Weights of a small GPT-style language model, trained from scratch on English Wikipedia.
Architecture: rotary positions, untied embeddings.
Training: a variant of SOAP for these matrices, 6244 steps.
Each number is 500 + 40 x the weight over its row's rms, rounded and kept within 0 to 999. Layers, rows and columns count from 0. Numbers have three digits each. The size before them is the row's rms in percent of the matrix's.

# o: layer 17 attention output (transposed), 128x64, rms 0.167, rows 21-31,53-63,84-95,116-127, columns 0-63
# v: layer 17 attention value, 32x64, rms 0.183, rows 21-31, columns 0-63
# gate: layer 17 MLP gate, 128x64, rms 0.185, rows 0-47, columns 0-63
# up: layer 17 MLP up, 128x64, rms 0.185, rows 0-47, columns 0-63
# down: layer 17 MLP down (transposed), 128x64, rms 0.18, rows 0-46, columns 0-63
o84 096:535511504574504499449498521432504434522539502483481518459500535522507459464501502464564471486381491526521475500486494525447486484437480505505455544569513444553514409420508504516458445493410484
o116 095:506508557488468500542535577461472473514469562531511540516463450480504473515560449495454471558548495511457476523499525456572555518552497527505521483415518547468431528520406571485537538493559452
v21 113:499523501528452510527492505584506474448533585480454513513516530446488448490520470554580466570496484553501519544447473498559480530560534446466494544450468526486546463423438484403502478500485502
o21 086:483510470432462445536569500517439540542536535489470436498513526554489460481544447459545499468491492521470547442501511475465423496492569488490523493566489523485512450526559471605416507506528558
o53 129:526451492546540548474546502590502564502521551528456472534468503510490433450516569509512529545526555551503553587482504553551560504553520519503520551504529496478456501503498537384547498474478496
o85 103:476513448478488497481556452504435507480520505479475489453478470469503458554470489537534458510506523515517566534427487529495520498518485468542553475317529500478489458438529526432512502468558477
o117 125:482488493448471480482424539443534434469474433500486493478528535503475594566509471494453498468532479464485441441564473448492510492453483542457454464572535457531476559511479501607499491544501483
v22 100:467600529484441526512457527444512480479540464532544515547471483521473446508506459495553482478471524467570427492412500512505546536535492450520561551520516441517483524456476531609511490522516436
o22 081:489419557489450504459470517531564480427418440519564503524524567462534540550505490520427508550502528487448471503455467487527523548471486520466536497535468535514482484523570526456527450407474519
o54 128:479569484528482504533522500475515497548606543509561588557496501543541498466512499522508440479494556456519466503524489506456500456511504482551505520502526484509463496473448523569510413591509391
o86 092:474538471493515411439477513512437480479501542485451445454456486476500498608516461526496416485484532531530560512408531482476539538558523507508518543496565508476418472427507492528529460496475502
o118 105:541442496555540488513451473504473545470440483501463468480506483501464496520484525474494540491542435528479510502556498514567511414458492494465470471513455503478614478522504450415457600495539581
v23 106:513585554506412507487557500414507513546504492534463542422536525554468492507464447408494503544518488403566448538521509523555453526458462450499483470520485502505506484469503518521450460474504516
o23 103:468491469539470535467456552514574517429487500482487564532537535515492465515488492572462521504465536507512489544494462454564530502544431532527498570547540541483501484507461569423511493478448380
o55 112:511475567513554466506476546451438511484498501421567544440437428463505540543549476472445521491561502478449470499467546488465501530441499569498519496590494487474443532535485470494553551511521448
o87 109:451495453519452518531560532462485481488514488596498541472541433494519458421475504488489445519457485477480513496539542505490485494457501474541530443409533517627538445423498497518470501449473490
o119 101:546532504513508509497510479545468466500551525502477385523519536492515481470490561519523494505451443543531471424498419554478483488529511386451493476534462501516509480520535486508463474488500637
v24 106:500519528428555473483523574543500496458453529568484538549455425527504555486529567427543529550551574489508444439570531490541456499506509485473408506493542547514488485469513505493469487467474502
o24 094:486483525571461530486454533486506480517539486432596450540433451466545477512558460576453453498461507541470486490544511529417513487505490512538510515552434537469488490471578533553524498522438542
o56 121:483500502397537416451523497539538445458454557560452483484486483507504515543505523474499563545559497458513486494458583477538568553483496464489524557483557486491511504519419464443571490483527489
o88 087:511472476469515495534519570543582443501501499509523458498530436567539600520497532463547534556496551483531559463458470442546481486517531506413428502531456508501456480512500466557442511536525545
o120 095:520461499546475538525523480501444573545546456492412559471487568531511457488500472515440471461465451493489484538464480514455401446516532550467527461414504475563487520527507512476495535495487408
v25 102:484447506526414478487476519463505408461468501519496484533460538481439424513478503503497554581504548403498485521456493507480551400472518519487509542507569486545517467516438446449453519528501484
o25 083:547480521490575465547475494537553525473468493514499457430504500480464540463414545502445464499421476516500547454457473564521478495496445477498461513532540500566521510468443501466591492512399460
o57 128:494493475550443522449488479509471466491545497548482546540502478494417492498515544482521582539487561554507461541525488546404550474414558515523534479600527495487465433492522490452453496537507465
o89 078:456498589565484474511517557548412467439488503545483444490528550472485513542497495610450537526518508439477586502479533515505535497503470489447489541548546533507422533518488474544542498544496494
o121 098:495508485434428542525534503465455503574490509422489528466494564547576486514528489477500403510478466485501498461456503481554479501581466526478502489483459557478504526546486581597512512475487568
v26 093:417521406499499505450473505593468503503510434438440480487516548513432521454498559470471561497461482523550506504520491506520562450503472533558548497515492533555534523467465564495466487437472441
o26 081:525503551527418534559477408539519514529506446454535492484490525507538524569539485561521565553542528508558441506473466442494516551459549493539479437518567518502533469524453483453547511465463445
o58 118:469484441482455440496533516529498471541493499542493458538542454552476599443465542493441554451469447504471514508515458515520539469520471556503510506587507536530617510503507531450431461534480510
o90 090:480496454532562539456480515484516576556503464524471580484517527491453492473496494465537522465524494484517532542537496493597534520540487540546494457351442512513552576481494540509450502513526484
o122 104:510486552450537537526486514462538515459449541496518527478425555445499473562486492496492456554558498514466436489427539544456465518466480473467486549524497452477407460482498422547591541498482537
v27 111:476430457470470588498568572525527428449484516501460497558489512499526508414468472526458537487469548568508476510470550489472456544588511587484476521502505479490507488542477445511500499579523511
o27 096:539558505496536507531545451525531490502477519501487462531481469495502455464486490416581514442487484567485607474460495544449513499431557440549556502500500473499496506510546494580513472452481598
o59 103:485444491504460472497523454478533519498503522535448596448520526505496482411507518433447441515455559523483564543519529487427473530529399572482530457521498549522522506505450563488526525500491446
o91 109:489480554494448521578565568496440430501514448480565532521487467540498508411459491500476514538539518504477474497448547548489427520502537524514515558456489517445452512493491475592493476559483571
o123 093:514516526553576473493468483506463497468512493480513427552521469473494487580535511555470534537495486454499396516567425524573547501511506439492475521463556453510513558480534507390476510528523504
v28 093:553480400502495498500477471444501533512590561499497482509463468520503534460487477496568491488548508440527489491581470521526455548447559517547502507486549470488564520469435473580566549557473495
o28 080:516526576484482451435474512575538525498565466458538523533469415498470570426493465500445583509523449516503484481571461562490508445478447507535453539513548461483484440549476485501482483523521519
o60 123:469552413480528513532509478501572574520530550539533463495445540488504500501515518515556513416576583479531518483503429457498477538517535486483476524514510427462434525514499526553495512534439419
o92 077:525480494412478507523469523511542490473491473488520572521485485472481457477471503456535548484492549486479426608507477423510479477448490498519506460412495506451539547496435504509575482568524593
o124 105:503473500566488532481514540455423479443505479476465514500537399485486446506516478504411429557471455531495519487474561539448540502572452512523520475503460603506509491474536520423472511471466479
v29 098:533518546495443539525548518559425486518505452493444505457427435476413527491535478528450535524561498487603510520512464493477525501499533518514580532469507574463569474520475460528496512490522434
o29 070:451553520439487527515493543512480487486510531461518467508516589496515458535534510484464569520460455457465445525469515479513479411487484498488397555554603533458478519512481513420512563515484453
o61 114:456430476430527484506518509561464495505523508563423507456484486539523590503523494491527487534513505468537511495447426530550482508463489535465534515551520495499537451485506378501426570480525435
o93 111:524556606487519521458522503519430493520474522462454541519433385477523518535493478490488480446531517556491569517488534590450501540540458546518565551462475516453485531505552515528533509490513472
o125 099:563532423587521494512508477432559501487519512487445498501552417513462420434504502538494503488462502519512510481569531473476510561516479471484456435486487489538482504487442549523519447528482614
v30 097:526453575463561493473514530486497637453477474485518542480562485471510508497438442514517481476493467532525463533461470448459460526576537543502517450515468539541505581505474498528493550561555493
o30 117:497503488501498489457447472503567558502445451546538522500498551521444577479456519527522505445593484541492555499533447484552497509483586487521483589411526507457538527505439452477511497550534510
o62 120:556526455469530547555539490464495501542509553451484502447469437503491470555518473389511435542490447473506464514437559497499461557575485510511453439461455544523544547481507524513561548498481528
o94 077:449505561469523472471519482525569545492436415531432514516488469477515562614460513480484461477551544574480525544460525428530549503508527562489545474448511537518528488427484498533498501488512524
o126 107:527487479544481442527513514502429415473595540485508514547521410516528481443550520567470571525431523497514474497531490541475524453478414503471497493547477479474413428532524498490501497464507487
v31 113:486533559457454465492503436508482481442560529401576532522472516512528501496552495468438457517524481441562537408491496538522489428494489506551493481509530515422465494511482607519477532491507497
o31 073:459480505482477496490518602436461471419506485563526501500441463519502529462451463558506563547455496486526478523571494484524568498513496535498550585444554550501492438417505485505460497528510454
o63 096:536524398395522513482523530471515491457484523503567491531517406496508551525525471499493555461549494532436458448469486453539527515508584523470528510529513512492495482552508513470581538462469574
o95 119:510535583545518458480465491490472501534496504464517438521472553482468492478560447529463409481554472462478418466565527441480495551468505497558520566517601511467465540449521479535513444513510474
o127 085:447478474504449537533529415529507565519486504521421489407514533485482426506503469460497502513511512505534542537423500547483485478423470512473492399508472433582512516545487440485477466512516459
gate0 097:511480540444463459521496485492527543512563522549498564569515497444462510481487468520533556512526464492590402528543437430465460475511510516499562535517456512473441521469444462503490593493462516
up0 099:493526435526490484517447544526387491503567489499570486512489521488480502507571412493358465514474478561556549502520522510570537466469483491476466489511499524531493495515502549541495537448497480
down0 105:471486489558468551529434527441646492454496501583469473512453559494480490573574497514496464546499488532502490532472517442491458502477490464513460453454528478503569527496471512494581491493516521
gate1 085:513534582480503493495488514566490575604461545501488510478436475472408529480504466507504469473529468447519592520503472497501565498466464533503433507469560544478454513535559459496541573511515515
up1 099:555520470529479546464500534530507496509509519525518494562512511482519496528538535486472487487547487502452490634528494470490522522496491493523561467514491459502462655483454517447564462583557517
down1 100:528467522520560490532458505445521485484480516488556405472444509482426474465452446536579486434487461488482524553508529384510454463501537503526509514518554529452512573536465497518488444489552474
gate2 103:485518552470465498491594502493452456558473581549553475566531479540491489582528463470473553481446475504492471510537528566540501514485554549528479449524490483476543518439541526521602454475498480
up2 102:500465468475475448523514543527568524577519524552448471479595454545514514481546548543523457467470575440458504457535513456486480461474481475509423565462525403541499489464478459528494459492504499
down2 108:525542510501519535467516506559487476479540508519510492459487432516510505448484506500439480532451513490472464493405453529530469499409532464497507442692502501474508517510470485542526478504507495
gate3 105:488444548453459555478521485496506513534436501507538507442513449503510492483504392449560467519488444487527492533476524513487460545536496570480453580559557520451454546419470470546462471502505440
up3 105:521475593534446479521490522497560484564513511463445462482487489556480497455455509456499487457488470494524545464445453497488451447456534516536453443539564438526475477402429517489416513467486521
down3 102:436454463480522491558487462488576485510516433489523530555514497469546516511489474555437505477374508523440412558485489464553491483453447482494514445542435543525504477542489466517497512559523487
gate4 104:507460474465573432482558540477448529469531467488485511474523507504461451537571515424544551493507499541440512505490547520518485446568487553439448530515477463538442396499523456496469518490566535
up4 100:563485501618448528473494470558536471519476467466454465449465535481514535530486490534427457586511472492492450502526515511523506475457425545537493542533498518417491503459543506458526547462520582
down4 100:512530618424498581515455520528534509509555511542501474523506428469487563461482503510479494475463496504420494482432505522518505528502550488453519526506507441503445559582497504469566527546490573
gate5 095:427471470462466521528566501492466501562544550458455554515548495504528532454433456515476516421532429455523519518484504489432533481517448530419471441532527617529471494507524512510493520461506493
up5 105:463535506508546506514455462523487516505558576531518493486585496539490482439437508442486493520458504485478532449527531533456496496457533560516538539452503557457505570524539475455633526524492565
down5 102:456486491534583506484453556527536518483425568511481585511489414508472473537518490471456529500484454501501440518494474561505466479479427423525479511646529469490515508492481512494471520516491523
gate6 088:527516493502532460522542466599505425534492404551551477476475521468464510477439517490511552473537459457456496457463563535463471568506541526492501483456488451434498494517511456447465441497587485
up6 091:544451523535539515459436490556470570523434484519527462493528586511483502479513500521504535484470470471539430456425558481451515436467423466484428528507485489546486433466485530496436436522475474
down6 107:516564599520537543453445520479545475483435499520466513483511458492531473491503497528480543527407520484548519475535471525488559448450428498533478523534522514575603535534415490505500509517488455
gate7 094:457511488505451437479487562488592532495569522485543534526571541551496455471482453465466531419437511534433468519569482504503470506465456478562458456503517477448466453499479497549524527489425470
up7 099:527488475536472491514500493554470573525479512535494548465530519451467503548487524461571522545560457514571544487354467476500433476435477556447511461479475495565502495516500517499567504509449512
down7 094:501530541504491464574503506480479486529486469467512505539523463493519433448584528536498560493367515504482473565589519519537474505472518447479404453561494502539518416501473492506495496472530512
gate8 090:480494425482459448463484480446539521576422457472551509514503490562549626470492530518523452489533432495456473470532466468524515542512516478537518475449521492454438479456548519535534481550545516
up8 084:461537525547475489553512493590560457509524480487434564466503517533480476529423488473554507495537539523453480532457541524496496524471599500434522532464517500461505455530533444431583530501439472
down8 107:529527496552483419536489484522381506573481479473589476468437531484478555528488464519520456525548573547450516503475502538525482519506594521543487462442503497480477461449546451487533504519501530
gate9 083:489516433527446481487506538509557493432551509488571474512491515532459463546518430496455532469549505506501525507441508471460550594519553504476469541511482493485459540532493435566550542548403557
up9 103:488477487496512464482514487511437506553466513482510549513457515482474556497470538431552494519498440475449512453584498550451497505549512523534615453445463450380522495485563523473475495522549504
down9 118:516500493466438497463516500483491442537540459460530466491468379539468468518462485508507452475577523494464512430459511558519491531618502504557466476446474454449415539513520523490521521484533496
gate10 112:448508538415539571503511447520535473477503515532553468416568503514534460463519460471532485482531393469474514553536512499531512488599502575488492506571546440510505529530478484545484519509467472
up10 103:549544569453527552476452503456488491461534536558506442481563513505472479550596479455429530429539511504522531501495491508563498576481532483479468474517512502520558479565480515556522595489540525
down10 110:514464538543500501445492450540539514478497507480536536546545541508573463460501521543537528533457496485466450480529426481525445408512524441578510533531471495530540489396547484480540488560460439
gate11 093:496559535504501579488436516485536514477538567559539566529440550413494496482514486545478492436538535505506473546579537444468540514513573494454483518484495490511513593489496501521490490578437498
up11 091:524513556476499427507522503560428509558461489428436437527540478490428458533514546508505527471521464460488494473455500564512477454478474552453478437517453548532537477486545441485413550461531489
down11 091:540505449418551543511476527443590425461574519523542480549462506501535478527481541476478487458493579484434456510489474449508526492560476524545498421465458551495445525562506517474482501539465501
gate12 111:558535487447519488518533510460511476532498582550479527565480470482527490410485533484596495480570487454516492554569467484533544564525566505507448506492557452507561470459571493477487467452481481
up12 095:488452508560523459440437522489555551463506542501481544446503484527540501510607448478589447494490494492518451448507528537447465570582416520493515495492520563505524543516459476539499472478508489
down12 090:496409513539515482545519525561495498533538491482542486555423478481541492525453536486500500489432475505517590590527481452480440452466481462431453483540497540529495494511493462532591495537423505
gate13 105:476484529512478517543579461561487502461482485408548509569454491404425472491526486437488552449511543564487526552475466527479501580469457495438443533516488515520490472535492515483467505478571510
up13 097:441494453478527514525438484487497501467410495524525468453445475498578587458533497514447455446484523551497471511546525522490518494545516518586487595500511469546518567491504490465538463515433565
down13 100:561527551473517500478442572527440460499524466516464495545469553517405458610466493493532510502416513509470530518583534458533531484388467478534489514455552503498509511489517511505522491514479470
gate14 105:445504488481514505548529486505478491513496461483530498419430497506504474518455518453538558546443354494508485404520474519481483522516501443492447506511584472507515419482509514543468449505551468
up14 099:492515530438492575551435430544530521506585441497496445451539488513497588524505513511492501503472486524528471479526487578493518541601488436440502525538448516556500524473504495528485562433508481
down14 094:431560493485493535532523512498461520527530467552470553580476524555548500465440457548482572517477506501454549543423419502488458574483526519468483541525501442587487494491515501445508469454447488
gate15 098:563429522511502523481542482454537536483549441524513575436473507519447570516476467463496497469516479472399548473553504485510500506493520465436489435414460531461517513433470461459509520434458497
up15 099:469564544476462506499540541443478458475548456481535523468519496492413535504471449504515450540535491583449520508554481505558452500485559480475533445490474512475513503377456545530482557541450472
down15 103:523496496529442527533496495517521496404439493458499555499455565502477481495535481523562457536488485571485483473443598515568500564392518527482507529463454492496501506522482539470437485528418494
gate16 105:473508447463510511562581468458511532444538506449513548445551518479467422479549459528471496499499491564517492474446543574524551486575511475517559504541533514461531465424512475579563513491520479
up16 098:506485464417484572473558525452523579546567520530435480549465463496472447430513495484483559549481507498486493461507516527475479502552525542489490453496476468542585441541463452549488532480507581
down16 101:493525440484482500521493474496524509518486510439473487497480460510567445571446411494484451453508445527530467546554473421468548554497477467495605498523529449521494480450474526467448540503463412
gate17 093:532477458523408495494535560517489481540536482510415488443421461534421547450502499451543456468439510530519538530411464529494414472538540475528493528515528452472495490546498463500483497543524544
up17 095:526543480544472494447482457453481486549507443465561516525549470523470506618536459500502562457485563483503498481490461438427609522475466528563514467484501568458478490539479467515509551479476493
down17 099:473558545479527491435508507606481538511449515517466591568427480513539475534551485523442496492517483525479540457499462600506483527499462511495444471429493515530496506464526494424454512525535442
gate18 098:385457522553559488458536504507534467496495486477470514460472464462520478497467496528446506521532499531509529491523518559494562462575530542489574512558550460434531565450535470437571473521444503
up18 098:596541451495481544568515434514544511521443472506509477533531500508483442595478538511549500511450482478409453528535470521548443518570527409513524494515512527494470432509502515544502495464532542
down18 088:483471487517457496486502531569486493496572491554570452480498527433540422514499468488529471526563522512483522482459521432511489521467502473534474455502437479489433555510557537379492595505521473
gate19 097:490427537487541555543521403507541474496496465536487534505477483556463559525544441513456516561528473535510463563546513516628477453490507506594487476510497558531534486533479496518462490542502465
up19 107:453481493445535466419485518527411515499553553473455409502476547506458531503504544552497454425514507560471507514502492519455455521521510510431501523464423447483479515457508539477509504397459524
down19 099:490525540508563481475449455505515519547466477499462459504487452485499513504506477431557491471495449572528491482621468442568420577510498543552499436565572463494464533487474483522462484511497491
gate20 102:573528485581462462558519550503511501517512492567453554465446523531471486469496465566443477479516511516530498549484585486509549508531456474520504421453464438562557503522461507513573507505420500
up20 101:503444456462525552518525481527469570536545526523525502538505524525515453576475429464508560510552573543461537495480512456505413528481434492511434512550447520557498478469510453549411526479506526
down20 095:526480514621548520522497486506509511496519528480528499480462498569522477461543495505456482431572572409497533532503500535502541535552404533486494531449449493478552573506505527536522536554553506
gate21 098:460565487513481445450545472565404522476557465469467505531466576554541511430496495529469495515445440458518469478492472510510537457493554586550463525510548523442478506533505525498502463580466521
up21 092:450490584496465492513479453515550448491463494488585546507502479489551533475568510477520491536490522530493494455459435422490565427445497455538438518498502415503435520498422449529523509489532463
down21 100:527455483427491526524501550566470523499509477521404503481480325460501525485551513484531484472561505482470481440519509463469454532493542511468509460452534523511526533476523521511565550464500482
gate22 090:529458480455498463512524366479556527431527517486489514496477480552467593452528498540430509522491548433548562567536481492540542481495461547498462449495503490527480501492498571429522510488486486
up22 095:525521470543420452496508488486544523534518498502494482431555490511519613520438545507483549495443480404564539487467484567572550494467528482498490529498547490534491527500507479469603543467513515
down22 094:529519537489494497428430482456536521543505468537488514530515418535445471550466469469540488509491517530521445475501535501479531497594529553433486559521510429491498603537546437522502464494580498
gate23 106:453490531509441471483554531454451458527580540496442551531477492533437490481550532492424536489560474538474443471498583471448461517481491527439481558544459513513551592479460516476524468494484474
up23 106:462498537462463544458447410490514494455491508451457523538467478516553484454483453572461534521515474507542466545491529524532443494477510559525594445507467554502448436477500518517466455506589565
down23 105:521475540433495498595499532531594532507481490499539516462457543463562474518471475528551543436499487518535464527613492564572457519428496511518510440523546480536463524515499505532455533468510473
gate24 095:465427444447444535548450496421523521463550493503446477514432478408464507483527469538560538542567463479490520541455465476522468516482499513501493439523496512543517477491491458443538536516491604
up24 102:486539534489520499429454452478535443549483463503516523465526496528523469464517485556496514533494470416413487421483450522494507390487526394476500480446518531485458509481480476446569527549478508
down24 107:503499484539445471452497504512554401473550495490473484500523435505454526556537514526400433528520465515496503476461568498486477560501449489523430474612451504523474536514473523474429491469536487
gate25 104:504584521576465543523550516472466523516541447537408516474532508475475445419477546539539528448540509465511493533478566607448484471544482522511511529525463432508455518526529448473466495508503494
up25 102:503527549453585512519541483481528515476428512553583502585516426486467566569491507447475555524510461470521456497545499444549475518481449460484448485475512514552494515496466591511536508477536542
down25 100:488507476499540446444576473533508456517518451505516477532538376521469504488461518539494457512507508551515564496610488571524503490487531466515545475509432481527444440468598501500515494518457488
gate26 081:487487555506511503520480467501538462521538568460484410483464426490488447525487483502515455453571466538549456502580491491509499451497551563447543462486501449469444472433508513385514479501541525
up26 094:501432519502501578485470491451474528426506401486557478470484471466496430453484484485545488481560550529541584453583483476551481527469546460427532491494561489454524556502502515544525523497502494
down26 100:521542539462523537601556533489509471519576530460449485524473530587505503445513539468526521560500513507516464595485573463457519444475442494574519534539495526459506497478450522498455457463529476
gate27 095:544458501444436471437475432509478529493545519518522461464572498483496543555585526510534466560506515474467551515581519492452581485480481474491456438492492477456535455514576493537482496557457448
up27 093:448463463461502524472434457514497497529460455497525478473493558401462469504520627533539486436470461463489421508529516547516546497433477506424507503504480501470491460508490569506524440501452469
down27 095:508506561418511430541483479490562500505528495499576521501549510521534483547522434457509463514486517498547483549441475550492538551535516599478502371566492487449455468498479463515493503519515467
gate28 103:454512449504526428497483549485509510446532537488519464445494537468458462536469487546578497469472550447510451510507460542527571468525528480456458518536578472441494519467611551573529504533501463
up28 110:506548571496480531546518478484444588524459485533455510558474520524431522453575431465459500521476530461456535471514567510508466472532532555520511464461420535511450533471477550460467516415500485
down28 107:494533451509544466464497566543605508513548488464544401544523556442494475587462534523534502529511473484484441459505449468490572455489485467474522527508524509518510448502544444443570509473491518
gate29 093:516478514553521504446567521474514468445510505540523565479497521486475499473543572501494562510501450510504424499485528537567568563608558511530477516489553502522453524415429520507506454554472513
up29 100:495469486458533472429452447515549545445535491529522430520485510538497494487492485571515480429563449438469450473510528577461484490521491516449463515502573442477525467528491418507477523541428564
down29 110:456469486517459442485454518453501513536405494526521490523470521450446506528520454496464474559540473526464488501391568415479524520416508492564472543572497555476480509508526458525557494540490523
gate30 101:402607527532487553503531519456495465514533527474494462474485472514458538512442407493483481463491497502532492465528507469571510533482496580523521515564500563464434580522533543470504501442458477
up30 107:541532507494480494446466493502549533432559547528579451467445531525471468538528496530467527523472541558478471561533535551542525470435601495465525464486439534575484550511461472454552502505469521
down30 109:505510501474508514521532531532480521461450514424459593480512468470522456430423502568456472508531505444473497439478530469447521501536564487534496555467510531521466389537480498497432526488448439
gate31 123:472522580518484515490474514554483516504531441519476499517526585444413483447540477512461515465489444520457455555554523511515530587485500489570485528566514507396516543466482450529516522556485538
up31 111:479442486564480482503505451525572447418542501516502516500445447405527525506506562536448460528450571521505528478522524545515470494449448572517493472441551519476552511531540490559542500554526521
down31 113:569505489479491519502514519504415541501529460524464450500478589505484462456525531531525483522535505502543429498457523471481517505494475433497514541623486551475556503517413442540510448493411497
gate32 097:496494530508537446509509468467456482503508467550463497547477487431479513516502505414525484517577391594504519516581562510498519525506519514461523600475526511457473509411491534476497542479554496
up32 090:480492447506550488461518523544471472529534550521506430457500484483459514514475491443461494476496506511623495471485566494560529465425545530499459435504430542567524523522419462521508557472508439
down32 094:531478584432466533489422440498593511446469446481565503494509511565477540474510469494567465511524534515491469479486509518497462535570514507491475450402538516474529526483566535442546531529535502
gate33 097:501437554433498470522523522513461498470470426450470548466481498467525432478484512548474499491547469473418526489489415567492518529505499573508483554538549435474489516505573501481547448597498491
up33 108:452423484556484477457483509533478497502543545495503509515547431475549570446543466541513505484522535542506441540545530513550503506544433498482561543472516617521525500494473500453447485401510529
down33 105:468533524533460489600503549508533560489430543559577472518522498443523518495500521487513511546502463514468503408398517475408509536536460555524503558490493476475567452440501493497507505489476493
gate34 091:528527477487522507480532509450462477517480484516532606460507444530570507480570468397532484542488496553422513507530545468506480482468480587537520523515452543502505456590479506574484523479507445
up34 095:480499510485545422515468446563493501513530561502505473547480507501494485516445451532593470519512449491504470600483536503560529417519522413493487452479569503544542582546518450463493502510499524
down34 092:519460522534461486460456548449473474583506526477464528580491518485577626458511488502479430470493464513502578480436536488544532500494516478536531531427461557501479489494488453507493500473458561
gate35 087:524494468466475426517539507437552508522554548485517505467520537526457490544434513537485543545457442478407450515527512588486556510548425462468517540511470458504476482511506550439533531446524433
up35 101:527497523538468552546530505471556526507508471440535550510518514447501486482532428501457452469483511475501509504427428490458527454486519510602500521496515540532470413414395505498463457455532467
down35 105:528544506516453411518486576526436517532514499453480537570504518517485533444427563477513481523508521562546469558539506590507478479456468522491505523401520492486438557500512473532562493508481550
gate36 105:492497502448528487500503540510490502536456548573446607458531487502518433475515489469519526513596485501510502486555475516553497537557492547462467474510496505492594499422463448497508555412521557
up36 096:534468394503463533490522528463539551473467508507460529503469431520525535453575525521505492513439420532534509510486487509505527511439479547575421540518541438551558497487444485453502431491456502
down36 103:483518556526512500509460504547414503491494472482540542539527377520579498514553462564534477503461530531476476539571513513472499502434434475518478475569501537508459496437489540485562469497442446
gate37 092:466481459592442476523571496493589468539526473496437541577469498519484459401524515491542460468482499474452575536458545515496480497560494485567447491511481476514539503511490459528520545568493474
up37 082:477499571419523514477455523486495514494532512440525483499505474517550523546469532446439492520478488474555492451546457479540484518456560459431443530558494543469384416477477547484507516442468525
down37 103:493464533522464554475546533491439529585476506504575511462494536466503495573528521515511476507443528494462474473573507433458484524509578508545480498359474553513485513461521484508525455450454520
gate38 097:564477513502492516550531489467520474492493501583517581442525441592588465501522508528573438449458514491459474549514459521508446505486506561481524495568428477516471483572501503527466547499526468
up38 093:468448507534522480465576512458509487548483492474447480434483452525523438490472511512410489475529520429529521543453468556509484538508474461469454511513474634414515465476459470491527548496511456
down38 098:475521512564439513517506491457460456488502433453527469578433582462497411491519472520497435546493516497536455534530469398509484550488508520518450465489486547462489453573537536535499490458457525
gate39 103:476541482443504478460477456503533499577493512540463464460522509531527492499421562448580509398469498523512508496489424487552556566510464455501509493513575540533419491496500481497531472428448497
up39 099:528492479535539506476493492493505553518587519403470544519549563497486506564470529491505519514476493512512516541469445433527528501554511517604445384507563452512490484554531523452481486552494486
down39 092:495473486524541472501499454476421500507489496592416521516448525556523478635491543474580469577530520502551508447500545474489487494511554444492454507488479482510506528505470498463523481530416492
gate40 100:485499462492558459495550472501477511471508552454505514547463487472456496551495477472438608482599477476458493443483466488515451484535504503497585449476535481520475505451510432411475471414508523
up40 094:495568513512449461477485520523530539475562477542488531448525421519428496491549514557499406488445536473504487508476493506472500538424510505535492445508552542453580556484482592531473521438516465
down40 092:506529531410548523489479536529404455491462448480496499559464442507507549452467546437597498487551540503435435559490460484483494511513528448488553517486506474512561508474483462497519543471451555
gate41 097:489474518541491523487560485459504527502439546481582401428473461528474508560505438481551525516478473511501533505459568555468510499501555520524537442456424556460525467503572579487501499464528496
up41 101:479480546514593487469448539519473502523521502541519511523522508431511453524537464599419443445550562543530438522482525494481486549475515503458554485519510543438497541499512421534512442568516495
down41 106:508497478490413502523498519473355458505478493446566442487429445560530531539449491480519498518494446496565469467403484509499514445503548516549516503444487466475506510567466528508499507517515507
gate42 091:451508494550528542433533515560550430535502465442464523556449542502513462549534469582505497415473445481520500481506537487488496444553529420550498496487542451503500502441488528530537478472536585
up42 090:484521430476534554508421488536460505465493491443517511465448494519471503526509555562503481463491495562533490419577545470475541536527540484504571609496571529460514458485547503546478431512502501
down42 091:498528554459630521588514513491497541495513484475577457502532501551496516499498485488509538529581567499452500513523472559436514475469472449462513502432527540527550505565505464486534567447516520
gate43 105:506468612551404555517496552507586532485526475449485467526469456508523519516493495514420521526572457510550469512562504486515460580471510446488479482502405509464480519480487490526486503547462485
up43 098:509505496504483519382506526405542516565447549547488488490490435541527488503485463522525512529516527461516439566479527561465489475509461553458449456477436486544511455475506572484434440473508469
down43 100:507578434469520529493544508420528488492532467465482496518584561476529521500532519529511474407467602451441492489437443496517518459520505547529514448465564461469488438501477500447461499463521510
gate44 099:465469482552448486499534489478465530501438524425510479514600502512477509511494480406581493485488496511510510491452579499520534511584499496490505497548568553453495530499465456547576506524595530
up44 103:487443466562458579465543501513498481394465474512543566477493500516448501495460499522565565479476478561562454470498514503453470514563475537469514511472506545520490508478401477561538545435510507
down44 102:459499498475482530600459579463480456527505525471447473477503534429498461501500456438492551428544571445510496495497545549535561514505422469454489483429570519516532450490495526522477547531494535
gate45 112:515510433429463486436489499576479550496548453527481487548511515411443524422503489441523482502457421543475423534587520536499484533480500469466502533511453484445490526530459433509495496521535509
up45 120:543480597473518496526450519518503528545539455504520505532456515409497487447518525523476499470559471493431512495542535430475483526474484518534512568579553508460481587550516451527537464582538489
down45 111:488532542550445490450534491565509517502509478450429484461522639536490483432531486463490504457538538485489455551522569545559489497471457475444495569476538538468480527516456547534474489554496490
gate46 091:514504481470476464473549551510530520430527505440520549504555494434454486420452505552522514569489543476532432499467472466557483565461491496460468452496524520502539495621537568511495460545479479
up46 099:547561464532437540547548469562531599458451536536456582469539516512548550469526479495551522548538468506472476521461450463505493534490557524563495511459501501475527499492450428569517512464486534
down46 091:515493516511480468568542465510477486500545410575551511537512505477462479526496506427468488462498483464515475518498475583485510414524463546591518480493532567571558560553553503482558493547516489
gate47 089:463542543476482428523492506622502548490557506527495549476453541452558495444466535472492460501559483511469574485455502507471509487543483512502483519540483533480462583476468447403472517427521505
up47 102:537555614564502550518465504500483565511490477482494517522471426497443487431558505511518579506554488469487492489513548475510550572527483524463493521549572451461496514515439440529450506456522544